{"num_hidden_layers": 11, "hidden_size": 128, "num_attention_heads": 2, "num_key_value_heads": 1, "head_dim": 64, "intermediate_size": 320, "vocab_size": 1877, "hidden_act": "swiglu", "norm": "rmsnorm", "norm_place": "pre", "norm_eps": 1e-05, "positions": "rope", "rope_theta": 10000.0, "rope_fraction": 1.0, "qk_norm": false, "attn_scale": 0.125, "bias": "qkv", "tie_word_embeddings": true, "parallel_block": false, "init": "normal", "init_std_qkv": 0.0601, "init_std_o": 0.0746, "init_std_up": 0.0859, "init_std_down": 0.0859, "optimizer": "soap_variant", "learning_rate": 0.00504, "weight_decay": 0.0, "lr_head": 0.00537, "max_grad_norm": 1.0, "warmup_steps": 200, "schedule": "wsd", "decay_fraction": 1.0, "decay_shape": "linear", "final_lr_fraction": 0.0, "batch_tokens": 16384, "max_seq_len": 1024, "doc_mask": true, "train_tokens": 94100000, "max_steps": 5744, "dataset": "wikipedia_en"}
Each number is 128 + 32 x the weight over its row's rms, rounded and kept within 0 to 255. Layers, rows and columns count from 0. Numbers have three digits each. The size before them is the row's rms in percent of the matrix's.

# layer 7 MLP gate, 320x128, rms 0.0871, rows 62-98, columns 0-127
100:136110111132120136126160085157091149094105127124130098073070152105129125141067070123110130135164101156109171160183115126145171101117099152066142128160044110113149115141173060094152145112089169095083032059087126162146097090148124135173146129056077183123124129105174177105152132130139162136172082135148124127178146147136118128109148148107150145165166157102102082121159074083142121144106
090:126165110052120166140145122147151120174136118083127136138131067073064142146073110135148138130142137105115244144146119125079136116084143133159116127135097168093191140147090104139128109055184091138125083140124126133094189041116131115095101151103151122156130105175153157123150107087131169114100171090148089177062158077196131102113138131110129103146129163101126137177131105143168132103109
101:195150123101064114090133143112125139137061082142121133087165105117145125134060132118151080095115055129079126137114163137113095144140192088105058158144118072110115111151179148138144144162111154145172138179105104116145114096220167110086162059161096112094131150097158184106151126196116058098129138107152120154127150141079136139158149132125106146134146096160088182127113151149112172118089
106:143121102090125116150127106132048095119136103130099187134112176086094053185100145203090149088124100121060146139118097146088097107110119088134147180137135118117138113126116138118148150061069146107147131101140167103128141180159144141122145169097140103103188150122104178209130070136087110146185131180101154155129067160141146142136116147130107148095179082151138157141150142134140137199059
101:162130092124091137164142062115105125124141102142069092094133192130124129193104146179137109097143154117103151111089126050186072100084115134119115143117173106123066173163133130167142123087125188155114114165154103135149161144153069102133181123089164163116143179133106144144140084098120128106112145125123141177143124082139100084132113130091124144168078195048153162095128209085093135155115
098:142148098131093085124100063069124195152075115083152114120117161068138058157095127119121184165117172149131182174128114132135163122147125139110124089064057141052128116155108159162101158072083190100164157117145125216099092156135157127135095138113102144117149145122100106112146079151098152120105110089148094085164175166149151105155108120105160155069127113106148124128159154150125134109078
100:098109108129079105046127132100079142170182144122197130123117122096111183135161085147066137203132158122157149107152154125112138155101137084173170061119126131109062147125199072127159103131100151089144118083102111166127141164099136112106125091142169183094094123165082097103134164159142082145182112153113156147099144171113068173140106104095152126156163115166160107092163096123144085091125
095:159154123127164124132152145101088123107080152100149136091137176096162105092095174142138202134042113094140141115123103107154166125112147098061083126183052101149176111069131083098154143109100141162093117164087108116117141094129106095062169167119187067138100122141148118116106115144120107145165117117129111118103134150160093058114081156124117054203096175142157156146133108086118093106109
104:131057110146160149104122075151142116070195094082103108132142158143119089153160079071091151135193108099127118107138107129099114092142140091168131139144062130125069121155147093079141167122165098144119151129135106146114115096117118163106136097119107137166099125092087144097135099131224077138132175123119159116102073168110171117135114140103150099221158088175099159122105134101183117122044
101:134151144077140170110122089178096156117189184126131050135070159157121130182114112108147108159130121104142142128072092134119118106097113121114119150089107102159113139107182069098161165134124225181140139171097090133081131114109169111124132094107102057109105122166077147093170112137118105107139132138095134108109117134129117170153153072062154167130167154151145082106139065185184156100175
108:111173086120178127142128079131110140111132152127181122094114118139079120142139168164162136106212118181056174095106160128114108158119103120115145126103160160072117095098185107138118130159112057172100106116088165153121090158101160214067134100120114145090156145136159102176108161129121063077126116122159151113147131132132048071139090116114180114172118126114048115165145121112133109093104
101:093077158126115103102131129149120107159103088149187109089090147163105106115139077131081068182145170109132142150133167075137144137169099165121148091079143077119092137135116132106112156100121100122103104158138121160156177176116097116167172112087183124124077133141168148181129123067165100090124080060111207180149108080131114141093184141174151126133122121164149201170090178103165126112135
099:115166083116167154154155110093130176119090098143112119104093121109136103104128151136144171176145109152114133080162118070163078183083146172136118160128091187147119132088108104119153188107155140117081096117098080100152168208179084120163100135186133107104113130105130099093104089101143167164100084106165099223081143142142147153157117170099127161087081157142116169115090135116102161080184
098:176149108156141111135131123105170155108103123185155127119151179114123123102095122140140105088137137093138129156213141148097179070160061145149112116071129134092183094162166147149167120105120179068167168135083111123176108093142128061080113054105170082131152171145107085135089142066086144103144118123135115114167144069138154122125120074078089092170145132092146111125088101137135193147102
109:168089089098127109142164112111106052107101134121150085082129125089141120174095142107142120131138177108129151117144109093104126138093106124149185079180118123129126053158177113133151118136049080168091065094098081181134160168144179169146144074144120152190113149142080169064106141146105157124055148129170101116119079119150156107174108121101111095109131150128078112127096101176121160154074
104:100102185115126138177171130157078229160218089146113102157140165131128130134150130131131124130117137154106137119140086123159110171097125134162128170101116141168059163099167119124142137104096178179100111101131098092069133081134161119098078078131124118075127193155162090155148152171182132170107156118129145098141087108127095138150149154088158150135096172114164139150143165128170127228150
099:102169088111116098134109103155138118110150140103119089202140132151091152145169139132179163098144122103130089101128132107147030156046115090155145118201140101124118110127093114165168125083138124098161106147213181133183141162097145125120179189108140155148134111153139152106114130127104082212106090181131173150091077126133124136161077147143140104064133066166124082152134149113156129146137
101:156111165131111158144075157107115158089176123130105166047118102199129118119171083149183140130073128126136143126101161146098095136160100162157098160127105127189148185099142088166119099134122157133092078171122088085082103147136065106109156120135103168120140121111150144063069112109136173092107086121129110203119189136142113071168179129112136203102117089164133116125174133122115170124079
100:134086142183118124186145117097153100116178128144195120133097176139172091077091118191167191085132095115123123166095123107105116136135106069132098128134186142114102155127123089138132115087155140102148123171084119135116140183160168154121145157124130166064046148166084147109084125148107188122158140196110114124094115140176126111203133132119122189134153134092141159193094142139184149169103
093:155160166152159108128123163130155080128125105075165116172170097138151141151153104080167114093149088125135187170092122122127121113076046152140144177147146088114070122063155099127090162080142169165169072169081095122192136106105155110137161156127075116147143151091140094087116124113140059114136148138172087140095128153131132134124222179144151127084094102176088104088156109127158134148139
102:113123168055181134076139178140109097113138072128165193103120125092121106157135097121099160125120119105160100126092086150101169070103174170111095090162203194156162162129133068180140132126136134114146097113143115122124137148094135096136229065135117135123070148118153118151152167131196116089098160138142117106158162111125116088084140114076134056169119157123138125099111149141147122136064
106:183103117177152136144222125119199143157090046130139178134121121176136129126083043106122126115143103144192109134113029183085124149148104109115117126147143143115147152163120135086106109137123107128091118140098062071096144049170141115103121132155078126134138146147140148137113126087178125132125101138123144119119140181118175097154151134160098054134144094122109154127138117132174199110097
089:169086130145145166109142142090082119053117159098120093110158193110132113126136098183138134095141084063107126153179122101133133073138112112178189129145122146110151087118160084119079166126104114144156117154153158128108130148180097096149133109127139170129096109139121093126120163135117157130141136169211214149147161168151146131100102132087164093098188103123067104179098201150182196127138
095:108189128121087151114191135117132122092110193130130176172151170164125123047130082143123116194084121135093103159106120158094085086074114138091093156144149145126147105131116085115087165111051108155161118124197189131105120180112096054142152121099130155161102132112105151132137181109119111126088179056122112141096112137091136122122087130127129134154114070099161152133151107062166067117104
100:152142078112104121131223137168132142084102098118157110083088159157143045114110106155145112107115138131161193115145119103080066104124144119150112186137154139098164123139113117124093145080126172164190113138124152178076191178090184151156142064156086140107096098119118150150153091107157176117132072176075132175194128165100106115104109109087109145145102136116096133141119161151151175150152
110:136127106095107099094170129163087121150122069093127119138114173100172080182140125083109091128221151125106121080061084122143084182140149098124114151140139136112126158155143155110166161099115134105084142166159088045124142103169106161125103104066111102094164119106146126182135132049158145147103147077151161164131159112108116138121148160098154138153059100157171164143170110198176099146140
100:131139165084134158150140079154121125134141109149130090163122090129133144137116098154137134101166128108201124089085112172128155135116055118153156114085054143142097192185062078176159129112145109100106154163121141131148165124160185135140111093100154144093140089108166119078082110109160166174164116171077132129068123131157081088145178106144146131131139111137101079097119150112136142217039
102:096160107130104148116159072122057189120164118111133158116129063157090143149070109150219082151165138151170145145178128078149069112122141087126182138146079153119138107169126111118151159180111143167145103144150152133154102067086093107086070083093134206189123140134123102132103114133117123075131131143097117136126129143066165148117170078072142094116150122125141089111157098099131111070131
090:134122181142160177163135078088077053105118112056143119041105131168110087116132123091117096169153165126093118162180156087132162152153114121087102136096138030081129079144093140146154109087095131123120094102112088093161141140143150110108101125123120127158132148132078198134109120135129167147155170152112097132116128133171093069148118166121130152182136116067176096156154101175145166081153
105:098186141151110092119117121089184079110164085131121117149184115128187098121150075080130130134191087137087108074082183110083153122152133113131135139156143139066136121117137139072100120078117171107147099159065187129112121108174134119108182125153096127160151038124133147129073127099117116086157123182111152093175109110084079152125112144177114178144106103092142130111120164092093103165064
098:117134125102129116153113116098125145117113153136119111145102125155082112143089105153158077163100104124073141163099147129147167161138073114173136124162174119076127075115187144155098149175086156083141078105131088121074145101168116114101117123088139097140162082104146119160102132134136121127050068123193141145164137157131184112122061152140107103177039102140037125124158142043103098113089
096:127191138123135093178188125155066105072149165144151180130165099164111154136129138132120135118123127114172161099166105133120157177107114167098068119156138112123117151066177092138096143185122124109056167167122126109098140153187216153139114201141110166142124128160127124135190112159112142139133071051132176134153179110124168154174104109080142148179167130191118152127133122137111142168122
106:153175170149114170066186118130192112118100105205173161072123164082122165162141159100073114122151106130131143116069119166130080171100150157113155159159120083077171068099167165136103110119084148120161133144131147194129152117131080096125203090127176137116105097142146144092169126122100101064075139101120131133151115134111138108115136125133118093114056149056086139110126121107119161177144
106:078072087196126139100129084105128138152162089178128108126077112162135119107192086184080144142143081121154145151071075132122083087112109112126093142101164119073106121128121077153125162081155093152096089195094097112132164143106151151153148157118176198099166135084129146177147160147141151164151147114181186123096154112102085128076099088134180152093152156171141143096118126116082159109138
092:151095095119074123133149103129161113134123122130156120171098161116159038098159110139127196145115101128101136109155097103166080109151118109123155104155171118071129163148114167166140198158137119185084153146199191129138157096134089098161129138153096116157093135106135088114042158151158188088142113127207149116076143130106121144173119125178135153119177115159157104141182147089189142133086
093:144137098141121066098116163132126113115143076120111150177174144135095093136118087132198163130094155131102121124102076081105066073110113158156163191194187103096149116092115082135210127170127135095120112105131164208099120153183125148164143157132065131101147078143174122134168119132110134076141126146131125143154159079102125081172180126140191159157100126086150111130124110134128061137096
107:119106117107128104054102114101126115117132146116063082119095162119125089139173072135090110165111117099165144153131096085111154173128141173140150143174114159093131128155072090181140164066079171201125098123122080173156152100164139122122123145088169156125124072121166181139162081111158139145098153088147163078048105120081110135137141111137084091152115169135229117098139142113154145143152
# layer 7 MLP up, 320x128, rms 0.0843, rows 62-97, columns 0-127
103:103149129147086094145125083165098142121143121139119118072156091133116131118093098237132111128181099136141181138129119123196107147151145050152171133090092129107139136157129118086169094121072168095134135118161142148122135126118087135100093141039107112133066143133138179189143096114084107120125108141123049128118104170111159195113097166112110149108118158115071177087183122093095133074135
084:128137152180109120104161117139168163160182150052119127122121133140156107140078146049042138148109083142092138143164108108121147153094163175196128187127121171145140168151121109143153136165137099127145152148124139082115084147130174163135131072119133110126139136110138137179154153017114191153130137103135148113093099136083195148080106127128135133127127092189115085141159190123087099166089
099:093176159140130098154121131116094132095145101148098111115176124179069091141124150066094148089142179153127085166112141130130095074154100132070091143144106139162046159080135077120176111155170110145097134158132114120186124154169133106155179120150109131140139147108140134140131190116106124092138076091162030092111140190089108150133057125161122112133129110118070112141115131146064086117066
105:131120183141149145083120124109208091118139151198180105125140143151125155133079128129143192075084121101106168108145134077138134076121092107140136098085159178102083139145143033155118203141115123096132084087100067127097153108130114159182174130155105126127145126143173137184138139100112158138178145118124177191145118143136168111046135104153143118119130152116150159107141072080120182121108
103:175117110052174149165134158179093125179127083179076168177139123109122092168174116102080093105109120143166106105121124125170124130068075100099099187106134070116162132163088149088173165133087098104148150117141125088121126116150099158193185142154137130174144103117174120155145125166132191126133143106134161173103094130125117166145150121124086171149099123165150129083128147118110129189034
103:048169121177134077172155173155184118197152064139137098206129154104138145111114168153159137164113206135163180111170127114174132109101158124120148059100099121067161147085122155104171104104141151111150114139065092115084150151181103189180120136130110137103144104137134133093086130161176140137117144114136122140150153126143129116106134135095126151140100089147135106097180132226106127148124
098:139137149143147106102138139160100162138124129093147123148082104109051126124127116115175064149123153093121161162140122139102102151097093082188152134158165084160145122135054199062160142182129129120184121120091126130075130133128100107109099135164178121071140045049171162130102206097084090102129125148175119125165152183147145124151142107166098144089132065109128129108120117165161113145162
102:144134087104141133127107143115132126117144143124166110082174157086086132164114151154154138095082155132096077123098073049087147084077154169106094099135129128147133122080153082131059163072162079163150077110101107124155154152116112121126152182136156117114032162112111102132159163093065220126181130134125095159104148157146116090099169171140097096159100086118112136125187158146144119121099
098:079124129124127092116149154134152122123108081114165129106146186138146113102064118125135130107114122200135146128153085120106180093072090100150191146148129100106142125101128126137087104156113125044161109119129073086181162084163108111167113179110152081164078148118112107173107123137121152115146137107034135173092148194096137106098172115134089127081179096132164110152188137171177173162171
106:140110090089155151165113164113161131160032188121122131124104108099083094095166110120066175090168111164184183117096120153086114132129097187127110098092077129155134145119113137153100181140155042112112147116122148148134121157118141134175121141136165083091157191157135135142104156119091160198145097133098129192102162069147144162116205175129157131178096112127153140138083157132123145127110
097:097110033157129143129139142127146148150195188127100093164143116159127143145106065138143166143090111086123135173083136149115124135124075094108098126108155133114211189142166132124049125075129103128166054126138163106142124133114133166068175126108163130133123128090095174145166066135147115100148158138113097133099117071152152145117150152126088146120154168132111069171103152066151178067105
102:129065118088136092161088093141128099173124131042169124149162096142139160134157124120137163159120151070179127143160199156182115161198140099136122154179112096084100069136119142109159158090100093116123111110129103147102225161125101145140131046143191139095123134142135114181129067086141142149130134116065149122104145116133110130098142145135158138089179139167138073165111103098103106129182
103:140199071132117124118124096116102100149083155151133164100157131119205146078126107161114105126168133126164177116148109156107124156062119128134118089144086121164148147133139170134160118120147113177101141124128098054153128127144131170159096122146111151186122185163160129115042058108113131148155140093120094175113194119054153135103124180049170095096179154125147166150069136147135086111102
096:096100121099137177134110066175148080155084157177102141087136049188140081122185161098077120162082144134113172173066094097135110112127188140058127115145074119179152115127086153123104124188138163146130149084088133167106160120135148167138187112100162105088154140140099156152122119147122119202134117166141141117102100133173106121134137136088142133151176095161097151164164164176112080109140
105:160112114130125138192098170126145098138130131080145110160072138162143091114142129136122068031134161191164119098172127127164083116150140091115154165136099112164139170192151111165134188204072089186136123068113130134105080162127178110092178120154146140154126104160146139130138153109062136144129165085119132110109090147193141139127139161130159063122190082093120158165156143138145134150111
105:138154105105128142135118146119107169084199145166100153115109136116139170183099137154155184126139115128073091154140149110085145142131131155133174160090120180106109116061141137094084128191141057136146157060178110132147138086087086183129098121080106126139101125129164127116117195068143077108105168110127113088063082090091180127165065165147184126112140095121111133150127145174194136133124
094:142132139090135111083127120056125119117105154139138102074138099116088167172169126114174091096166152034086129083123159085181060141141130102134148150143175076090119107088112120154123077132163098080089094160152117145141082113096113069115111126141122137063125168140089139109129154149202159122089181081088148135161142109116130168079176081139138148123156140144160149178146146189138137162085
099:117135070160116172154108095187185153135175106129139154100075103146204094089101077131180127078092164141144139109125105102123116178079093127084046127092104094167113142093196149146133134163142168147094130193171103107165174133111142105140108111177149092103132078134156086085126120120158152098135102117119105115192182096097158124172171135088112173089126132131113107118165113086105126148093
099:157116144132179119111128122109118128112072123102101104086177133099106148108109139126133069145064082167125112127155200136135161150090117126089107162124090111123054084054073146160093115145180131135125112128141120095123123144049133149138120216083187142072083082141117088134120104156136110118073161043141103102109113171113148162105115113088119127136105132109144155179130137150069128145200
099:118181101122157167135140132103092145131074142175088159164129151091107173096152134127124134108167152174192141167151100157104174100084183106137135148097180092066157111139099137151157134123164181076139194094155161122118133143105145150172143121161168100122145084106093126207095103137100134089109102107116150086099138101029060110114145132160086103130177121133104160052124121094089121142127
097:139051054124089078139128152142102144151171126112126109101197125155086152134121121130197137165158110125115141143175133142108151070087074129133139128124170145077181138121075159139141092117134105133171096161132115065182113194072116128127077059150113161166155158177146115133135131109137173189164103129124164125135164147147140121155114190154091057111123102109132122076138180088142101146094
103:122136078105135133123126131157121136167114147125148176127124088160105091157157121177141181099143079148114148131092150070156131101086094172076149101091167118174107084183124105188076156113140079135120102165160162103100173149145126124144164094168096144166109136096173105135184113122179152122069114071057200121138102179155080161172126150106079143119137133148094135163183164122086140092073
098:132094073124125087120143198120110126123165142102181170101116122131148107148073189151126127126134114110148157146152088090134105117136118060118123162116066169121203052187151162080146138158125187120137131162101064156097157135137133066135183115077069098125140141150139114126119120178082145086173113121112104142104079131103133127119141202133149107173098211110131155101185145136098138101116
100:137124161128129208128121174144142139179125183073113136127104171109146130132164111098190173120149136129129201120174130058147156158090087095117173121130140139112112091144157140150123143115122105082120146100104144138154129124104174161136113077127043048172130111142125131165167089079133159079120083130150075172129127175224116150117090105120118113079132135140121154197134112131077180114110
102:138117071130055146099137111103114140139088168167067112066122122069116194088178119117127130090123211108085170103147127113087106114169126059154166068129073142078156089118110084115187131092139095082153113138179136173099129151124144166159181110132143075129160144134131065192153124143105132109127095139108128095126115139164176145110135150124138085135140150121069158136148090148178149134154
103:102114078155139159155191166157148130160104106056143142140143094108171135110156138133132166131093126145104136148119126192113104109074102129081121133112194122153146126165128124133101171099099070091144121163102108150153160134217088118157125169167099173101140134144110162154133103172139063083165124117188170145122103160114174153070100159152135056153113125178087163146114181131081181159075
103:132122166112165197126120164161127109092129133129110125173076139123087113117157103136148107177171150028145132084152089121168132084105144104139134113139086136106121139175112140159131112130113170108130142180100156083111143155156184117197090143147098126093085138100175155161106102060197145117099165127046095133155102091139143124137133086119164180109105156073205130073100161105126141149084
103:122138159205098123066132123103140134086102107180115092125140136111125114154145099141126120115094087070163096071155158110111105057077115148118146174114069079154179125165131124127096151153135143101155106132120082134108114101118055093155127126072144092107059170186124138101121126075091107155119165083100103113151103103106067152106065078120135150075157109139190057133123135150141087158107
098:129195139149096088084177149128170176145132172106099079203181186137085151106113138060177129161075166099145126153130174161148143100122170149137143117113138135124145120107127094149125065148156118151139181096093139144125159152126085090198168091080136084109159136105111040138116125123088174081129138158120089123148096093120139157106110111140042110131147072153145164119127168098109155117124
098:159084154114127115077149120077113123097140111099145148152149182132118092165126150141135126144134154173134096118153129176125066152102068180125095143105101121162108098206170144134164148157092138148098164097067105072133153176128130108139119127175070132141107117077156194119111100155082144143143139144106163141138136145129101113097136113068142184033125145186143096207105083132207120101109
097:110154086172098067120104175124135077116131089111110133080109099163112145150130172146089160154121133154097129143108196107186083091133095089128118142125074083101124140124113157115115108150119106106196107111123089116157127167198148175120156227133202136169094145151147171135127081074115183127154125138175113155120095120118085131144137147164124045159176149141113125077111082166112129110172
092:088106163132129130109133129098090171163106101092133095149111085062117186154138165092145154107092142096119159099172112125166192121126137124102140078155143147101177114132115136078169136049154126176103113122141050166123131125116171069109162123105121145098113137137144106086062161154186117102120144127083085094085167073146098124136086090182105160099111129067186167108111146065120140173153
103:026104126137148097146147120181116181138114136146118145101129160158099169096157148096135112159183059110102145174093034161158130134145082085107115050094142100108159137137170173115138076133168145128092099072149082134123093150106089134150177156135147086134088124097095165174127129135127098135134153110185152170181148103102095127126082127119138132141167159131105135122172131073068131076116
104:120119130114125099134157095117160141096122141181089162040113121172151077111080140075117166100115138201131094130135097091160120058115172166153133109165144167111145101168055121165172176038113116132152130107125159068100145120156143112124140155121156152130111150127181149143103133154170195089056089133147135127086179131151070124118121137106110065128164179141097152128149181154133119119131
091:080076156171143139113140097144174112171104176133135115138159084100106145120153146151090124124145098105064173149170122129116179181117086151142081212155079163079142155087153112180116158124111100093140135103127151194156085106083112083151083085122193137147143078093060141134143118148147035161144143131104114093135143175122104079081109096167115120129095128160140147134135092098108091142107
094:062123112178156112109125135124171205117138093125108115144164097154144076114132157167115085098133178120124103101145151075122115113119089097091074156116149102111086114127149138042119071107084125109129117127121115086146072158165115107137171113193154129164149110129093115232153112113105118097174149125125174104120170130116095176101215095161163113110151142123147147133170139095084196143160
# layer 7 MLP down (transposed), 320x128, rms 0.0859, rows 62-97, columns 0-127
104:104129163089148146086142068131113138102062131095161176092116095120153086126178105163091165218195149130123222135100130146105155114085144122097079138101093122120161117131161119129161132137157112100102157096069108104127165100129105180147126181121158097158097130115159126133143078142172144039110169126104166087106149139138148121117142138105146092114145113156091129173148222109097152104172
097:147096101143153127108148146093106108114122156171108108141094137081199146128135052124167119122121106165166233059098172097155095176066152110135126156177224121159130155167167101130127153112085161125169147133150107144143143134104148149102147124114141098139148149109183158121104110128153102105132165137087115076154119143098092077138188050132132134086127138135141182144098127134106065138185
102:116104191132156069166189126079098118166120112111101191117190174159113165107170168114078139137152148129152124159142126147187177113117104160136094158118106170151153163130127088090117118121110148073106105067159125094134127161156085080087144193120162133146107086126075144144116130184123142101204175152166110168079146145171141135034158172147126101116128129134079132161136166135109125103143
108:116134127117116051113121157105078060073118140185158154171093120164160115100116124161153179142124071084113088109130133130135137147063153153123150126093116127135106100149125147114101059124107133088048073142128175125140170095142151085104145096182104119106158134195169129162192146095175192100130080116133122111164101124153132092151090092110120106075149157114128166111127214156094141109112
105:126151179185123114116126079132126131120056104138161109120067109150115180129148146083091186155142211092114133117184119116177132132150127140129093128131092117134080084149136182082144080095123099171132153099116150085114155155122107086129118120204172147080131139139077143110094049116143196116120113110158105171181163166164136092156136172147201113116088089120112151168128141089106100159127
098:113085173125074120090151110100131070128119183138147142112136098116126099132163068095181131110138110131122155123094139090146089121151110147134190199133097167135055161162144138113141150105105101121114109076191117183131113125132211126128131172140124112097115175137138172074182157121037169151119143161129184111109144091110153107066154128091162101114155140146181117087140132077088102131067
099:072106180141146164136068123121099165194093175108135118178126193038138154087168181116092133151126176155122126124151096113155069164128153051128173162107139159143140102130123143152129121109098139151148179087115131116147083117146164093143080169172125117133046132157083103122085175131106149126167105185132113140110141173140105128144126117166139076155121100095074151135169082095134073124134
089:159097168157082156151146128150089107132103108140127138184146139050116086135089102137094137140169104100143133086180137134168149157140118099158169120091129127107177158137166149137151100131154158104070169050155099147116118115107099117076179130097147109158145121125116145069097124124128108117097127127111166090061151060170161107161210072062164138118128131087180113160075155097094174151176
101:165157139136108108137202125095101083138134088190142097098138100058105107145096185086083185099112110124119125111092113116130106115116087141122132152135125037126135146095157098098154144156139140175182137139073182113172090157107146085086119082172137163103163126145098166099131122051172131135097124130147123136180147128170084096125123074135171125165079162117149176156072158078097112174122
111:064130105221137128178095170128137114139120110106111127092066126121116140085104165155134103124127144201128105092114093151142096093142136134066102078170175146141118157141135072117155092120114158145150174152079166091125113147129096068152089123121049121084156111126131109187169099161072143172124115148107115134198125129165087185104153163196116121132120095109163132087127169168157084149131
100:191129199118161131151123110133171097143090125138095121138125156102156108113167151131140114113142120095154090103131121081113104142077175158160090127110147096049129103143061098063116112180121059126101083141114161127093127114130147108198088126125121102119172150171141132109127171108137141110159173105088177138133133209196138140137162153092121078199145179093129088124118120156194093176157
102:117126110137156085168122090113215159110121077137179097133174098082164138196171119105141070105151124102154101129103128091170152119112109117122138167188191080125181139131070115085156194151085079143104157105132171132121171113133150154120157095171130091143153101097109120110073091136183129120166082125050153119141146151133119116170155092137098082047132109151148155161144112151128119120169
102:131187193135126140095149157171090180109105098170157145139180211181128083103182116146115152125139129119193110113111143118102125134088195112114110081114085161116098117104107156156152177113129122060077126137112140116101107102149092147132156131181090072106120120153149105085091121112077071088162096146141090155181135041146126123108087129110117045135126091173123112096138115099151127109150
091:100198141150108074125158130104091175109138136182150102114127110106120147109168119103153108110157138120154096067076137152123085156159138117124140097079147151163034115057094136066187139105163080192120121126141142130128084101149164189149145106152074163131087125175169140086168112061151124133108155085151111102122146145098097123121115171099088173133132131157110109109178055076114123102146
098:146154170126135133121110164080192146125106092128141123157101198123135123075107172182104174111164093168118113129087179129143145099114146100168102098083132124097101126150126199084118155042149132063114197166130160156130134141120087114090155133101151172115128150109091194162128143155148094163120115129153176127157073079090148123140103083109125142087121082127146106129128183149164062096195
106:145097107140136117132125154155124124085031163103107145117103123126108123092174054087173146076115163112132135178117173114103171124086168165150118150172175165084142121184122137150067138060128163114111112090130163090142133128130156158125149150056164111125105141114123158170117139114113139120107144139136025185084144110165152125053091136112157154154118149124165190203132114137126091141148
092:073224122142139103172081158118117108127103088177099092099097149092146085125125133148066116155116165169111100144117096137141144126045124138143124107123164117129122094171165148178126185109126146105100147112172173177117143133128135185078110186130127077126104080122082162096130106113093117070147137161117117161082139137121184171127109225149131162070114145167126168169136083170115115128137
098:148093177103159127114149161079136167203088069122119082158168088122157078145163125099156117068143109115144139132068084152158170104082118127122104121092157173094174111164080176152141093162099149030069107107143138128092098140105124075140155131103119151193153114096186129123097093128103177092091145117142153175074118168115157153090142158111076114154155134108113129179103126103142116140128
105:088156144150147121090100136153148106159146105112199182196136138121093145176134107144148131169110086107107119131094157113159159093125122159122106106149193125165134047128097124132102163165210066190104158094093154147118078082089103081086145127108135147105166197171127158113129080146152118167104149137083145138115158138182111139180195074114112160114089155147116116135140139091168119155174
098:096099131157114060174110141111161133113126124175134128136140151084126141137151068128140070107115158183096099142151155166110136089146146121089116128155130168149096141204099144045112121141073124189156082085124130135156117084139127134107098098086095160150127093049108109145108125097084165139135154175132077105156090149096150137112062156177091133098118116154072182136125155185172111198164
104:137206184100071108135069129140155126134100091113125147171128130148131157088135092155139166132133107115128113176142121140145134165140121090109134112134197076181088113170127128095151159173095136147147099114093179156102091086166183128173163092130168154129099137117154093141084131140091080157166130085140122099172107087185172110199165107113160185181117178097191129068120119147112171161158
106:114112134114116150072092115172094120115144130125072141126112090160145115099144107125153185188129034198173163102125113091153138118196090142106103163116142149116168134189178130074136128160146100156071080116178123103152168177188140128161135141127155133136096129102098122146120132138073190153082059127114088112118113076128133166129107105125081157081108129120148076197150126104164143080118
090:099171161111127129108116106115124103154106118137079079123127103118151110156147125176137121072130168117110156113140145063072215122129101157131162138139154144140112222051131144188120138071114093097104167107087120162097120155091096130061099093218107086105155126120115154138174147112165116145147084107195149109119153106159118150172146109114136131153164083104146128112085104119158159054162
090:113158125189197036101077180082128143143102116148147091100150072097068123127124118089117122116171091126082106128062125179084105170104165082117130142123175100157133078071135091137109092158170164113107113165132153106176157081121097087128107141036161205107130118141115112115111134130131128190131140112091124097186093106118118122144125102161137096150113115155151146097125147151100085121160
098:109143150104182092111166112178171172086156153130130087143123136110119085115125137142144128145159150149136124136191128169152164151162137169133119104153096131062175148137177074162069172104149153155143123157090164171133121118105132150130076133149119083070157164112130163131118066111170213082123080173068171125159156110167104097193090112123092095089108140088117073122192125155152136161103
105:154137140195199138122131118116146156160068119154092086122149116145142140172168180100137073131090098139132118125063060109117140105126110107118153169122186128139164095200145144222120108122046082135094193143140148132134073100130119147160128127121146172149138153134125177116094165172057088111118140104124105146072146122163107156143139133200150125134126094115090129191131134166114168109111
096:180100119072114158149158090184161145082140111128100129184111168097106136116132102122161131098114146124151162108172119102090138189155084142173160148164088125085142166167135177156181098076088095108110083149123149157081127133104161123106180129116180104199173071133109057133074078169122190095123148128108090146091161113142067094177135113131100105139177123083090118112161136144153146118107
105:054123140142106130142113143082111143148160126096101091142139115126139122133160134168112151142070156139140071104149105163116147152131125118073053163109150154099143137093097129041194094161129170186097125145162124119100070164133097117157062115175180100151132115097152185098064053114166110063137169089113097135083152128130110102191146108127127123129136149076131075126113172158114145172135
102:129116071171115131131109109102125130128122048162108174079107096121126098114055095103171118129088160144154112120116139187188060170124124059136144141136160150149153168086130110090148153167088125156136179139138133104137078151141115178146197152147143147128159185125101158093132096129091137168129158113112160065145086136150065178148130131140163163161097122092094113117130110122141099164023
101:155076088139111120081082133086121091104141186137055107089144089139121128106058113089134136072111120124096083150083138127054113165128096057138166097125147099095173075083131118083127144135175120170144126195140092192107155134109091112126144120154122094133155185168135132076166131180160158120121106137126122165182185141082096065142130096121098121127123139092091132143094180120131132105166
105:111146102078168115074133121140155099135097190096105194142154116146128149130157123151111114124181111197195139187141215120174210134141106097102129117131089122149127098133151120154108153126100153100158116118143070133155137159166154149125169159062146154150104118100178127163177130117124082108088123134165152116141124153150062102118174134098107025154168116118076106126157128142117165079161
095:130143094201155141103089122123151115138145127107103102181119098129173162110040144109123085149177072215165105100148092112108122106136112124123107109095137141095074076131167136118208091128125133102130150113156140160161083175085081163119104150145214154182179145133170149106113089102128138167126121092133129170121125150126114167153125153191130159097170082158149147101152170163159094107176
099:135134091111169120126105096045107148121100132137156162196185168141142164138129128138124174074146105117103142158144127141115092106071145168080085128199191140119190146131213127105141165112107078147114117134078164144148167058145129101119098115110097114086115082109172117125161125135146130152204158121110100141186120134131156100166147149043148129171114137152110089171102115156155131143182
103:046079100135154208148101105102091146133174092131129074085092107172125171066152101156089149106109112138146181145068122129144078127165129071115114119063164123091161100119150108085132119191111088123154141131123129122151096093168167104149100170123136189165154103112143144166104125132093094125125098132159128159106162169084101068075137160115142150160164132143101185144104151079069150155151
087:129146107074175138130121129107101130092114130154148146103032189111116166143091120098083159131143084138145127158128131150160141154121131130130149069123111105162094081180127075095108104108153165109135120130108078088091200112162152169146080166127123088099112155139135097109197074109110193194144142120086138216200120125118118124134093156104098092100118085084131155134090174083108132117090
098:126166177089151135190131105076136095111179129159098140136176094125197126102114119144144137122113085096118091161127129094107110098129169106175074061158105117088071128115166127169134118149113103056134105102089145149122086125116092119162156131067206137076147104043114129180128171120176162133138101141099119084145128156160110158094147133086157112105127145081115178115126157089070098070121